Weights of a small GPT-style language model, trained from scratch on English Wikipedia: 11 heads of 64, 122M parameters.
Each number is 128 + 32 x the weight over the matrix's rms, rounded and kept within 0 to 255. Layers, rows and columns count from 0. Numbers have three digits each.

# layer 8 MLP up, 2816x704, rms 0.0964, rows 1935-2092, columns 352-439
161138139092182166102033183124159128123099149104145186148155150092063176111134132133172136139124116114125107207160147115186116084118010066107113140136146106126184187128080143127110165169096144131127128103114154110111186135145118142139123152084160086182087098126159
071164127089112116115143100131109023087100132179151144147112024118186032124004138123115117157112150149051099084112095220141090133106130190099127112146122134099107083121138148163114091098169146153147186085182163094178117134196151152141129185082147163133097130124074
155151111051120181154148119095170118132132087137129123132165100129149129143155170156080110148122149099186088153096089062133199069079129147167106121152110158121131099125130085166109143069121089084085094084107171120179089139106099136085152151088128153091107086146074
116169232162162107146111091131103165162127136115194105030107131081109084115137072066097171139146164138169129145112159046111101127121119163169165159130151106119107102157111160123132081082136138085097112158163133094129148148146120089144149185108147099092125097164041
165151133196133155090164157128126137109148104149146132114102116122094085144132096176134086040143170118111153101181077131128138104153143133169153105129100092038130148165125220127123141169127088171101109124129153112133113140183124148168129137130029104120063101144079
142119109183174166098150103136101117118104097130137118066145177146141151153101124102117162154126091111116097154113131153147126130149153135157139106028193109124135161146172117139158126099156078147137103136200138128138168122127086145142157188129145143108103183143083
150115068115156104152134125179147119161128086111138152081098032157095139125075121126163163104127110212115094121196068135109129140121104122131115145149108087147098125079121108127138138085154150147098089113123151165068161105134103074142168126129157157118208084118085
124138129084108136114133120134109144156054153164149177152136097158129121122122116100137108106043083144125128141162131104139073154128135095113162187112158117155151109201101137103130096160164094111144096114162138115172116143124111126107092061105142158117162166131107
107140074142146165138111182096053085142125126150157088135114078174104106149155073146141135083153145134164168089127074091134117115121113129176143117127150078085157121136061150097120105080126205136116112142073120086121108154185097073139184082174126170090160125132088
070079135108123069116177106139126131180144097109112104146147113115024148153113169127104124148163124135116152162089098138116116163112145133080120180133082150123154131139096149068117154171130152189126072092123106130124110108174066135136140177149121136073217090123175
153087144151148154139100125053081112112161152134144080132094105096127131084099139102123133157134131170102152122141149107148128109097176091126033155096101127070112096152184160117150124131151111163143075108095097153063121081160132150097098061074108148130203126164113
131132153106167138080156099087137112164149223139172135114148160142099148141113196116075095125158110133173149078126177123130199139144210114124102077060102140085112172116155070101126106132128165096149153117118157093167142158136185145094144114150075162118177158179137
093129142121095087134160107174148148159183122073146168091154097107095113197108144135111145111098104166159201108027061155109120099117088101147203120134091146137169095085161146181149124129170154149176078089131151130071135126086074100137135114125061091174115187088179
112150130104110080137107116174165156097177135143107117097142081099066154140056169122125107111092082131146129149082140126121078174155083077157080085126175131115156138145187058156120157082099106099164147135143159195134124110119157117122129061162066117102126157091127
132114079105145145133129091190144144091122090068148119144125137151115112125121117087135087107119121196150133147127183095128096087164139173155060130082144120146183137103120150146128156146105195183093067126161108162155101202147097146134190192146106132105132129049135
119092149126116090128166104181165136188140153188099090135121146147138062095133074167164123194134144126102132108159123104115168154160080142133138103185136172182147111105104162140177165132091172134155124123120126126118117137137083091123164153094144117115079123108121
088099146099114149162141123192120150123129135132130127149140117141176149114037079138146147111140137141107124156140166128180113138098160132105129146118128087154132056130137139118138133100130089117175121132115121138173210109158182127095098111087118127131208116167112
126136163057168144132120139166200132185128135170108105174140069148173110134052092107166175106153147149125142138127065123168140203117196155140159169120130162162142137070112186088109207137113061103077210121109148144121175135112092074118155138133133125133126144140082
203119109151102150108128111163125101096079147122164134154147111107148085167117126089112207116113154114146107144101125075140077121137143149160133176192137104162144093128111094151154135118119140109138152174151089124116185114210109107142078145132152138167106103154121
101115131119118206144184105128138127095126127175112145166124128117076096161104104135122153127107149184147063087110050149109097196163142153123125112098097116116139122104119110124168165126085135116119117156096152096191152164126148118132129096172134125180105127099173
149166102169120142188084088082106116124091137091145126105107108168113127151170169134165111123067109163105116132130144137137148094134105146084148162088135164156107136132110093164162101086118133150149080127151089137087194118176118114096131022113138123120155109038129
162115061128083109095099129095145039151134132115187136051110083100150128128133124100181123108144107136160123046109164124126151116148129131126095132077051157162098155116113066116143098061043089127148159098098155129142129112086150136096122105122132235148138154138137
086120133135133121152139069115134164144171198118139133138125118070127093135140103139122147155196154143179123108184123155115127152136129128165140075081091187105114148099123171175154100095177139167151187118170157106155154162122133093114112117137132073132124109111101
088072109132125192126128122106166137155134137130148091124083094139159195176142166117122121133112169145129086135188108135107171143106119069076140071109046111135159121107071136098091117206101148132151052178073139155118102156123101107161134089124071159140149196022137
173127130123151131132126139179133137134183228130157181048124135155159127112118101145065182143172111080114138154132133129123166153065128063134119146137142137136161105111177176122018110147117111138100133215110187148127120124133141199156112137089170101124186080114144
121137143133126123069174149120124209144067112085142154094116097174161117124215132132136107095134128115135086099085105121155162095129152144118088123120097154131122180114132161141072155042143144092120132146181154163108152144118164127192176128144158107101168148152186
088181142124164122103060125136125088119181136085138125126126159140149155120149211202141101113209169077103163073161129140161157077089137064149124123183144211149157194108130079162154091156095169140122136087149135114147151141107166122141100144128114148124151138128136
173122129131130138162168146113138143069152105182158112156109134154139090104157114105176120095154141143079140156148120111149117158093099125110142126130076097143159091117135094141159131127135137127174060119097133097101138098084144165148133156138128102081168119127126
161123103093171105145161196173085212096151180138139150140124122082139187205143120177148095118126173134150149079159045118112104126158050160139143165115099095158097135060161143162227128172135103211158133119121141112169219100125124123147090146220135196123158128096101
166153194093094134124157101138154143119122143113150069149100184142134109161113113054124115144117134164199205166151156119129086106137122142151132152098091165123180118131117147121141083195148157102106148153063092086114132144130141148116180126130138152126094126122060
187113147149142110112141131159141113160135113146172114109120147116143125152088168120120185142112121124159193145165151100120125168063124121142082175111131071148129122079153117136166136079127154127065160106153107149122120125131125124122094118056120135185152115138133
113159139141103129090116124186154110123179123108165091152095132077174120095071098143150142190133134137107124108069103147143082118116041123095122099140137168125093146153121056098089117162104085113164134162072180115179114163177148108114150145108089136119186096187165
104116122076139128076118091177142034113162111129105089123095114139197079118120187150089194135166084120128136078145117135113121133179102157140133151140102169085100173131114174129168111120150155094098133094123110101119149102114222178106128137167137133042165092135141
075105195148147107175167129117150104133135164134067124081135136107140160161162127178121127143120119116159124132074149072117138160101140082117078203178080164120105130143098128078131151140148143109131081133167137130113123056181057174142086182131089135103119128093081
145178098103115153178113150104143175119089153157154184084117102124130064123071116119180145137117130114072145114168167113128102107169130135149138099095094120197075098129102174122137106139148136119154107119114109139164168101136154133143153157150131123108166114128104
119125110127080122140079165146165189153075148116171160167100126146150121130089158113111157083132185171105114099121137151143168175150137153163059067128177090103096102140135173127133146162101033096135153091139151100052142179103147112137163144156105106135096141141114
136098072143086152132118120137098148148154147133153137097112137077100131174142127080108116177136116143184201075141122121163182119124146176146148132121173106210128044103075200138165150116117152191150093139132095168160110121184106114091182141170157116201147103026113
145079141122120133128129174147073175213128094080222152169192154161062128109132094096124135190079104116131142026127141124160119134103116169129132127169045085124091145085122163067138178154139175192134170098095162142151101097165071157067182157131126136055164096182119
112099113206123100151091134108150212168126110169134116087143134178107129150128131167116136094124146142163113143130187119138168168169123172096037111107127098118102072110113182136125141174180144126087113117128114118109071185119116134123106112115176081069076147104095
062172113183090092157134111108122061111115115121109114136138122178135124105122091164121160107120158163133091146112140136094170128115119158081092130133175144150087175129110111121109096144148137134220100138165168107128188139123160099129109135139151145194156134175131
129147208123086131078097158116174139155133102121100132136089130157119109155116204142156119117136131123138191086090127176094135129186134157135176109114124086150147083090113112135158124150149068135100081155086158150136101106189179096137132147139160116097086121119117
110191137134133136115137129140143116126161108175131170132136095130132103124158116071046142120155105053120102118150106111183166104172131095058111117146154095162127142130164113097143129136129139104121079141114214182119110118162186177170091124101179104077108146073161
119132136154116114117114105131093110137165170145164060133149130173131154121161134197124160135184098122178132175103097159111186135181114138088103156125021099111189127142057155118075145150112175077097057168105106088132144175096149140128125088104129092113129124106171
148193147119125127086138152154213105111103140148157128095127098130168117152137090177142118118130164094129132105157220143116110152118150153162135136105152117123127150164142198133128123129133116243179097091116184188118118088139104121196133111158133115134095116168150
115095115078110145170159131118162056160153160111151134073078146137096125111108145163149150116092118166130093111121062189111179095125144156139114161168117178164148146133096149164107189126140105169152135175066144066131157098139167102098161073149135085074099139132093
178105150141229134146134100166066108189115094114110152081145150168082105148152101191130181161110158144088119122101146193122148138148116148131114127155157130120089154137087144089148091139112109093149115162176142184082125137156085194114140181129046098128150117055089
126110112181151128136134145113098063068126116113177139120145056221133155152137102114155154103158155098122139122128104158158082160123068065154152065142168119134132152139127125126109129167073111132132129100139139192141084069099129089105098149129086103133163140123182
085147115110086073148143095101141086147123130087078175158140105164120105109140112142147155121128107146171129149112135049118093116169125150147115121108145136126189143110147170131129164157081102098148166171119095117136147144143127064159188140133163177130116142152077
129105180142120105121148099100116112111154202111145103164136108111044140152148167147122180150109130122113172118139142105164134142208135084168087121046105113095078067084165210153170180129139188085163103134130143133173166176103095135096164111149147128148225113124165
087143154118103112157068178194147128106111157162087105155099137161132133199151143125167150121132109098120153156095108114132136078107170096143158091114104094112111192106117158131067105032101086089139144127112027057116128151161136125176130133128153137125157168117089
144187164139117113087115094165160084112181095141114154109107144173111177182131114134086117090182154148105121103096116099155128132178157110137124127106183133131145123196155124164148134100164124102137118130108147089097129159096163151022127144204159185128146117109154
134120150140087158122128072109075104135093124077107178115122095113141090093109148116115111134164117112132114093181138106104123167118164160155078166130105109181102167117106095108127106187185131122142137114129107159097135169131151096116152152162156131096133113120150
133145135109181185127101101118078098135130149113194150101144126141151148137137130154170153180156126104118126082124180070188080118074114074130147050118160102129159083137164129144137142117130143106160142080123108114090108154122105182099116119153135123118095178098068
115138084110169101108116111147174136104143101122086114160194119182098110108157106174134153131118073186126153129156079138081130123103148140158055080057132095132136109178120121152096170125122202132053124112097119130108131128069101197109141130134137107134099176123142
219155091149136141108110127129107164088084096102100127152111153164119185098129113138136153147144164106125147137107106135098160116055123085129141150129070108159100121134115061121193112166104126127141118158134146106170165122126160128127130154128088141135093145106100
122137122117141177126140154173174149152092128085103121123099164139142104156163128133099137156166127102170093094084126165141147083195120160109138112122088144157196179143167148115109143157131130106182152161127111104124113187120074089161140123178118107100115103146176
109151123146119143100098157138115147029113116106154107128130123148135124156125101113130155106081141128155133059108173108112167174154080116090123144168088165179116111087125186162155133146156140136123217130151085138150142154117116098112145110082093182086117117136158
099145117128102115120147136142195119145107125123143144141128077145137182091138120150177184113161162178184136061129097108144145143102206128122108109166104141153127157150116184147128095159154161112062136144117165164147117154114122157123049100160130128180126150115184
144149157140124151141122152169158133137120165163119147141108092189110134126151081126094079202162134154113159128091139144150141062153110118153146127136115140073072164148129124158167148057160129158122121123190134075115119221123127144109161176117166091106115133131128
155151206108088119139098137141136130075134123145144150179121197103152109103120152043122124122139161097153082158168133136102139142179096130151106114089159121224126117148143188143166153143117077165172063123134104191122157104122138086180099150097038140087149099148122
095089144146144204046097051091095145169119127070152113126184162132191170126143107119140123074113075127144077148094163104145149099124179199158055125165125104143124173094166137132186163176109095164132125157164186100108123148092046127125087110112117116123148129132177
145196122149157090127113100094100109112159138147134130135093118109120108158130099118111123098147109120106089107161122108180081149128103151163158178205115143118147119183107103155157109120120111139088122163105125170111233136127162151177162089171130132143174127165135
082117129131155109133104092113173152115081139128150097096148131178196120160071114120112099187115124168096128115118132110101168100242173105145121134151129185103180140159100156168087094110159142174158170122101102162194120118126103122097101172132115092126148121209091
114115103099098128126104098175145122129113116098086184115152109161152120134133183162085147097139086143116132095183101095133143124136128135139107110055126147147147141134094117109098102121119121109088128151147202087113106132161129139113182123103091079123167085148087
128122106090120150133100207150113098191159139121085157100112137106066121114134167152132137088108093158135116156150117079144081143113093161127079126185115094104139122121129108019062142137127157062197124121126176100122120113118143095140158084107137179133129153129133
124093127129136101140166131172194169030079088133148203178103136123166064143072108113113112177186114144111201135076103122060081113112175102087123134178165193093231092149111146178142108105137153131048137188141132093158078150122095125092155138095108074111115079114101
221098136117113157128151153142080149170123093116126102129212061137152088143103152143201102135160043126135108099136132122108085061122096118171119085084136098153168084115162108098135184159063064110123116183168095147068165149134135156152131129141121157174105107130158
057146149108159137120114111160161139158145149160176123126107152172107163075159165126151102125156154132147163115206171136167059101142133178097114167097115139127181163162131163163192071160172090163170090133196125089115214113144098158134138116000142059197159102172120
169136126135066128171170140135165158136124140112155165101152139101169098126134113091124157112152105136187124147099159095071180143146103161175100122142101161119152085145059149148122092112088088173094074130146136197157143128139160143118113162136119090149118101155118
141178120092207134109155118112064071141114135216096162165160121147144041162144180173181162156167100076213089158153146169088064120103144124107099107150147137173114099124174166110082109096078113086136153130122187086187108230119138099140139125126119124196153140124121
126083132099141101128133129111114147114146126096111144145128117100113117106106134122140189146092155098128098164128134070155127107127130112144139103147130122134117102099061198069071172189142124102124154154131134143134164155104149119165108082159142095125167145216135
126117094184092101161141107123099201204109153127096125119121175102148132103096129137115092070103140132112170121153131156138202107115121138121101162125142077112090177120154089185139144130140101093159161165115128086152173146087172073071137150082148141152122115186101
139085152177088142089093131121133131127132085113061140091161149136129102119120148151072166134107199118135146074136129109170122120123127086112142105129124136128112121156130129130113132146093169139146089152129103131129088141146173126150109135093108106162155105142152
128180136112165158138095075136111124092163132132125078153131112101151134118196164146098225157126141121111135082126132147119117084112096124110123132112148137138104148148092171118114077115171074125114069197088156103113128150114094143153066147153105130143156082116136
125137166142114157151103122116091126123094164160107095100122097127137141098109138129136138136105170112115087107118124134133092123127160095130110161151086082121129133166133118057128161153129122102155118105132082130067145157127122132111095166194100132131126115109104
083053132134141056149160099133081113073101118178103119079138171133131147092114182099108105153151120060109122145147087104096101114176086148104172152124151120072082153141187114128094115163100138123113158147177105139157127156128113119139103132120107142138134123147081
094170179075101164116184127120125064148112144129084058097139154095135141101109140118087101147174102120147099114114153162152115112172132100070091145141077154116121107124185133180078146132082127104118146173141137119147130123173125105132140112144105136141164074165128
124080123114114154096124126118140059137166122090095132065187186143082144159101138087100108141090139146133101114126099177085143130169184147099051096146156099179153145143087147154136204104163167191113120136084130118108140154104094102104181158127155119124116140092152
097136088122169145118116157178140119140092153134082098149155192127123081091160143074191121099156154077149135077108098142134126125121212118088062149114112173111128128148102130219140135135135184087130117162102123123169161125136102121138098157112190199151091135184173
130097150139110126079063173099115181127091131144093125132114162115159117190095091136103144163073110123081128153126096171067117099163149122144101089112129072083114191149135155125147125140197182159212115137117082123136145116118185144102077094128106109143097120098146
157121109114171161164124138107108164153164157150153135140118120116080161157099123124117132095167124086134115026160151100117131112116139122092175088154116126169143111114073147128148134133143162113114078153103134082129137193113098157137145132156136112121111096156103
149168109087145155148127147134138125137125106143085089126097126180110107131115214116112139125160096150085120146090136202140112102149187181154162131176104111122090138144134138085115183205046167123108129129123185131095175104100121073104126148169170224120177110114081
147150167117167066127117193083078132054091124115070112089135154106173116077156091113105099148137021115094148162163110083111141161127151147197078069145177140130141119052104147187099125121183071139052108117172137176162153148156206119101141134137167123111147096220131
075134182152136145151084143097159138160093174143113123186136122154162146104091137144087112139106121145174154061143122139102198157096122145173178163148100059059141139153144128099195053106149076130141177135096117131118131192052094133131067114082168109121101118123095
073120145107177102136100062126142127147122122131082064098154067148137115125166186179154089116050149167083117110126195170172129104146217124133091132127122146143108137097187106079194148143110166151127147142130152113029130124087051170106139086122113200172131091040151
174170213071089133110159121131129079115087075122103127096126122138185131142094106088077105147096088080109133089087111119090147133125104152073182115161124125094139130125160207054140141108080176113171107105138183032179122133153160115152105165124124128137154102075089
065134147133099079156181132203151113100123120126114148134173124165114140112116082177111169171130147099145127157110194092106145136089140142174124150106089168137079131167117076144086076123130150157190108073110104146130147161182105142153130104092094149153100144128189
152131145135098163164104089144109142140162132070027135128170181102138109133149142167106111172114150149151134109092100108122114139147134043150121115109143087131192069098109175131165110131098102100152102119086115114081212143104140146130172166146172141170144146146159
133104138130154126109179124152162126156124149126118164086108084136123075100137100155137126125141163178210131132117160123098186053118127175137133189074137142136130126144130172093175121158104116126106077155118169144133163162134139083158107158123159093141164128124086
070140118126158066095086104140157122134110111111137133155142082140136131170173105129061126178144102101163096135111183129109084129190138129159131125102088104122099137168118101106155145121140124138154177133093166103110209138117082177133130098149189097157153165169107
096142092105143147136169156139163113096132129124125172113198126091023106115133157141127175123135109113146090152148127163056118111128155146176118166175130142165163148178151119129092104097128144084128139148104183144130143180160144107129140139090124120140111136123045
163105120159130169120105125174203092126096167097082105119108101195115142096145171127096090022129114106133154055128142126155132138117147162122140154175161134129186100167166099079138161148075130151128129135137072105109121085121100120128174112157126065157139059169158
158144097208155138105148100067168140111150129136163117103171084109159164122192173093116105130128108059105124110131132128172133088113093108121126087166118130092120050135113156166112168186107071143157204120109135111094136096102109127135152153139070148118126102146118
084132079130076112154144136120155163092114147133179142107154123172129075093064134106063096139144098117095103123069132149165113129084142195161164096128037098096092116118108176169148077083130155068146078116139195136149132141142143137151190136107136152116123148165093
113109150183169083160110140160154126122161132137158122043081150174160090165061126099147085119117082204142146060121185099077128175123139142097099142161119121083168144214141149146141146143120120158155165147081124153156159127137041155141148150135073169146165092114125
157101163122160117146137146180158140157132127156115162113095121126147080173151173091095148125187156164156142121119173099139161086116085111127138062144150098088197113134108120047160208135120094168147089097122093105114165085083084132154131105131145090091131093119159
138125069109150146125103156148086174108152159094172121113104106189153087175135174121113093127071134164118143107106141138152148095139164110122097189148095121136155129071099162106097096115086042112084076117118123101163162158130147098155113153097106179110158136150152
143123089166138136131135161104146108148138137146188146114111077156119116128111079164133122175124059140100122086116151131138123126151141171154149119074187119132178128080109167160193126089150123172168140125081125090093112094099123123154150118112153156134200138150131
103084114096116170123146095125124187156126075105107105156135191151114118149170121096064099137139127200132166062163140177128091083128088101164075129122119124109160095115132125061108123180204097114143133083125122131157076154166121126125103125177133135130109132187129
106108121193136154114080108153138142138131110136142064086139136116130184102149182116161122118117132092175169098098111106148120173092114124115130134095140136123134149132124180133107129085101166141098122167180108092089183099086122132147186083083094147075091106127161
107102155152133103123133154104178107162083101153134157142140132125076153130163116153206137135106064123107124108129179095160106145101133093096170130169150116128110181181098085118118129161115147129139154075105152095116169151146087198150097155142191101113168158116127
136100101175114082163123123120113127145126106129115106113115074126068164176195128078168102132106144148155135106122098118124098171150163165139087139101075087138088167215054052143157128091151158173133051127093152103139099087193091184134143062127153093094227129125111
138052173149191154140157072090162135210147176172088125123116093095151120139195121135173110167163141093157107104121134123123113077141130135123109162105130153135096132133107095076189140137058150138115122160099141145105165132138118110107140115117142108140167103091144
142083126099103118153127161101134129092109138114151094129159114194151171120133080042123131115128086091104113118154118100104108182158130150118197131153063120118104109111146072119148171194107090119184157149119124081112146143152111158123121169195128150160120084134092
136105108128121136145108160109139113165107164106110103105153163114169194104175186110123127136144153156129148103114134151122150108101156141175116105159180116131106097170139145092137102088150104127181109177112192182113102102124159141124150126148143103151111148131183
128114135119198174068131154115221093106135099116132099105120077148119161164135146183084105136116130156141152092127141116145132118178166087158087167126054123187112119186130124106145103093077177141153098144087079147183129106124183109156177139128121086165140140169198
088115118073156121068158141090107173101137108081178082144120064112140121112122081128138167117038121148125089132110155047099139108104174120114131140136095156174096151142188189012123130112114162136110205158136128138100150158132145198107191081148033117119197105174150
155143161152176131114148069098174107170104101086157053111108068079150095146105107154123141102121133107162139031168162165065171138085136117112125169148143092147159090139149096096108096115157133096109067114104107121060111102109109174130118140121113129134197110085058
130107114114117118121109158150147099172098124114119091189123130172093132116123079104104116116180144136124112109190132137121136128134123144120154142097179134167119138064074114141073195122139125111167179105121091162159121097173157163149113125140127191185157105171082
110128141175157098132109197163148110097129170089101142075145102121124160132161171196148158078110078115182084152221100106121140071127199173174124183175097153081103118137157084108155110106139128196089118087161131107106117170120075149174158110151092140082161158124130
137112167114149163112155108153094153105096139080110187160092174121155102158181159130149123132105134120145147059120155144163096123127143138121122086166123162152130132121163137122103103099124207166104151136099130157160181126166123140090095131056170132097124101149113
178157189188148065139119081152118148090112125022182135167178170112115157139121113149119102118073086120130142095070120143112109105113152090073173130158119115134110118182077158104089099132193116167081186143108069176090105139133166175073120131152085162156075090108060
166135126130182160095173045122131039064111196110147149169180165142134160112158142121127125153157171123155101103083124163090132105141152176084150152113127124150086158176075071127158158123139128157140139106103089135181154122206081116131123156077145117160108097105067
138197142160135121102165112127071104135108089122142128116133106194128166106058177179157101115131112061181100074201088163121184170057197134148150129140083113079133125114157093190086086082065040108169088115164137149046144066112132133135093122150113108077127109143123
114156108176141084157107132124124136122093136150103156191079197161163130149148123067142123149120099089151111125127117108164176237088178137106131093105085108134084084184180130105123115120125194079087114176077187112149127144146120198100166105095142122091146086126135
135174106145149103119073159107140201115092158106111093212183135199161170137108200154100110147092141164096154084154113129166175043063114127192115102154161155101141103112161217055124233155091104093102067142171177132150149174133114149083140111110148097201138127178162
165143147171119130065125143070095129125125110112106135137148148126125118110117132188138099118152135116120120151124105067076114109082147113115147235147137159187093126149081142120125101178072140150127165099099156127122148096104121102014131108146135143077165128139111
107133079159136189167084193156109119088175123132145066165115164169111155170161092073097100093156117161115116185146077162100183114209159078207076111100163134106131140107136136131118144126177170085109115105146086102160165069163114115152156114108171115116140105148081
147123162178131049142154137143145139198135112160147106154177169120091164090161173106125159085130101201118139146144116096127116136140112114092115135210154139117143107132149156150161080119177133163187122144086099119127124073077133117054144119127088154165127157124137
096139094159062122096129133143135083111135083113114143119119151164073167165188095103087165162107154151090099145153143102190145157123160122140103163102106090133105126145117102133131132171090118124184123121109137094051147132144115128108106161127115139193180156098115
105207082133187145120158153130111080168125131085078095102153149117133057125174112199182110203102063119083097118142114155140120124106115104141085100102139119090169109152104108113113113235085092131160097097149136166122180139150112183085151150182113171152149167129138
147179142043135103123145062126167082134150111138074035146081121168157137124151119139141183121136126119100137119075123146141100099122044147121087156169140101119095125069079166110210197147114200128188160074113126113114109115109112103086094087181110091133107099146186
148111137127101074136164194144105141120118100142135140100105078222090128148095142113168122130142149116128118164099093166140108152147110120137163125126130113071139085100142141136111113128115128132182119082125173067100118090145160121158176105068140164039153140120116
092062159124144114159126124140168146171154149127109109096076125162155107036137183147166114158145144143118111094091201120123134184089125215137169154133142088123169163127118122118094119169158161101105040125195134160186117134069111139134139154152080165155140153101093
107129131171134156111121109158143117116130150100119162133112108171134103099163108098110154180069153133148125119183141131130130112155171133143145151095141130161141155106105126116138114109116163163161144123119146147151161119142093076077112133103157133131161109162109
085183169078073078150172171117155135157098047117122126114123157162157119079137150104072112157160153145125149134111150088144148093155171111122105139136163119069202178186082130132156116121105140126069116123144070103133167147121121162159150124161116150125178119102101
147120154076145105093137111212155158182124111132167143139131125127146136153088109150117068134100156172170163123136180069113180127129151085081118207154150118125144192159149152083122077175091026146155130153099119118152112114149139109061092145143082167114154089156112
163126083128135139159155148127119121114090121125166166112142101153093141169134142150101181119120123168182148177144106166094136147129122117118101187118127113104151123120128159145150123210063092164108135106099133098151144123119154089175086112101157129108118190167141
150095144118123128085088092103119143092141112079110135179141042141134165142129168112109023100146162160134160115143166143138127108115125111124062155147114182141097123077135161113049137121152162136202142114168089148124132175095145133147100127138100152125157125174132
127129146145169114122168158161143091166140112112096134111139092071111120145047159127099109126052127076190081184111127194076163124140093107117111120128136097111147117153116112129129147112066171156094092078112154159090105162105129145099086116148097154153236079076143
128134141120145127083109135170160175140133127147134104133135104139127146133158114133113145176137173117113151114132163121168143159181120153141076124125128192145144120119114128136128134108078165101107160140124165111130154100158160088027128101101122132120186174109138
167131062174102074087127053129103131107130195076091110056149135086112153113098207131094125112137076154154160122142105131103119164092123145087133133125164109122135141178177135093105089181116143158093099114127161118106159110179150072167132103132035098116157118111107
118156174124149133106096095116120080132110146054103190148118119138064099088125153141078118086121094097125144146151141145150117076143127121087166132105113150113163104159072136140132145120132123125131112116150129154161122124123104137131182161125125131144100071135098
112126133082090147172137127067170130180162110064127113066075135155150190149121153111118103171171140131179139062114099149097090112142093142147126140138183161154109103144154014133177148145140088156192085130123094109156137154107112160140120144178108122133161090166136
118093116098142183143150127074124120116084153132120063161100068112150138070096119140136168112121177115117113124136153114137146149113120133148157124113139183093128137136118137150028124126181121131212129140130126159139097100139118158103209170132143156114184088139159
133136119115200065166121174166145141143194082127120163127151146143118090158175123143106202144104152149149163146119161110107182117119130087166129116066154129117106126145128128111130133113199103110128149152138084067129101178134118112129181152133131130157102134137145
185072146121075129140177182137165146112134109080194155058102067116098112129112107075113113077177141121162179119100146164143143156186129170104137148171100081106135125154170085139145137119097142085121172097159070112108133104136142114140173117087074114180152097202161
102159129126090100146142117120152147128158163074113051144107154190094139108118102110131189161042113113135182144125158092137201184075128116106185108132119158105127196122123142080142114126195060173089104114137151168136161134207144055121121109109139112098115120147161
100124126095053137084096134157136111145118115139113119122121125172105091159126142158117161143140151054124155174101116103076092114125123128117175121142064163141113107157122101117109101151176146113088132090091183206114134129149140110120165119138144137163130194160128
131108119067146058075158145106074121160151107147154140108148131148098107109069126183150180149139123097168106115121155197138119050160143123139071169143128112132124149139093130168159146114126141169197083129128159175073203138144141104115108128090143193117082110151159
103076146181111205124146149184144156142183102067164142118111144158165129156127186228111109160137153190161151167081135143137111131110163124114161128164185151147100091127084108111110084174104127146173109115156110064155111118139144146109134162150197171127142116076118
120114110115124105079171169144152149095118162127075097077106207085127127142143164138169124122150139200055107126142093147098161163152157147077169136134104131185098120108082106117082147120148116207112056112169130168108139136125154163163124118185167160106184170103141
150164135149100144104132149208134128146158102122115108098120133180121128055101097155144105109141130137124168100130142104079121150108144164095112130162118111140171113144140154101171103128178108186136128155111134090153138093060164099105147195157114139123130153159101
183163127105175084115143135185144092135138115129153165113138135135122115125152131121169140105064121081102127138088116140159115105121056116120100149128151158182129128145115156115122096111151145126157095180119065221117113139095195123121124140114095097137115123097127
142139088096110185144138114133088133107116094129025117139125161130103144145130073100111114134147158087109143063109142113116112147148168106104137147113152163128131151130160174105145100175161139089086151175145124164185109155167141144138169172162123170092165131124090
165151133094131078161137111124110096110161153113118106112110147168097092087157091107110102126139119110094127100092193094128100128166149146186134169100152148104164159102132127094076133126123147140113150137138190099169145163119060092141141090152103147122135129077114
091138181128190103104156135128128131158104137099146108109168154071124117121087137116104075129031111096053151114209156065149127154097131120138142088138155086143093074145110152127109196089117124118110114051101151128151155149184107225173089116070161092108112176100098
178130160150139121146131121165174136077149107130154057135101163129142148155116111104130136089166141135146147166174192148131122108120117180087129117072125163113124100159162128171106187150166118104089209045150128124115151177157061161123180129101096179082107119141142
153162051203155098102152119069129110134111130094147084071138084054160142177160155153058115148150148166179137110143134111076167126132094124095162124163104190119136100151171088146154137142149135166144151128149104164132149068143083101168111091131128123065146160142075
086054172173127062118145115107179141127175086150098161126129149117164075181124153090130116115168043124155152167141168063135074163098185095052074154129166166153069146159163138125149158148123151126084114128120084123116158221141072147166098129118100208148135127120127
097115068119112165170122114148169179104154170085134139110198149125085124124103126124157127133071070170145096108155118220093134132105150134136105104127129054149117113133156089154112128118089138086202148076144147141082148155100106132153152092075139058118125083190158
157169144193121141171159138082182160167077093140086131133107074157142134171124182161078119103136086104152096169124157129129145076082142102125125169151118098087157127110104111155155169141104135195132128163165114100145103118151148109153186144080156111105116095123167
093134151118118101106103106185116100107146177132109139116104110045039116097101096116063158154086120129165150088115178164157118108077137073166137103133117101098156058130145133172159124127119139105118173075108103115136130149131162154102134091114107114122147103149153
180137109135180059145160195134140132119171141109138156153123159209181159117094114120137178158132079177120158174125152136148122115112116085139132120105202180126094103149177111136177124177133059170135146132141156201136108152138151116124112132178086120151142118169134
115158131135108087092158118130155117116144105136116184077095144163152121108145142184136107079131120083117167114122104168128104043134153113106107126120163185143130104073145132076103086148090128133102063120133102105152129115126169146141123141108173087147151137122111
147154097113103168173086113136134104124170196064141143057113136193122127119077163108140080168065100104123175154134122125179075164084125113138114163076120165147135169116108117139178107121044129118132107133145145090148145093051128131137158162117175058136101092119146
176154127104169174139161176109161104073124066138158114124210084144192132136100144120126124173152109158141147135155121160052069099123126100096102146136157124086122161101099082129162105123078178097132095130174130116167163104100143075185078157151134082111101108137133
135183080121141139167157112118131080156105136118111157118183145157147139114130083173116146179099139119119101075104170096092104129126110106141180124167105100135127131188127011155154160089147136130164145149131092125162153115187123127117115128148120197144156166111158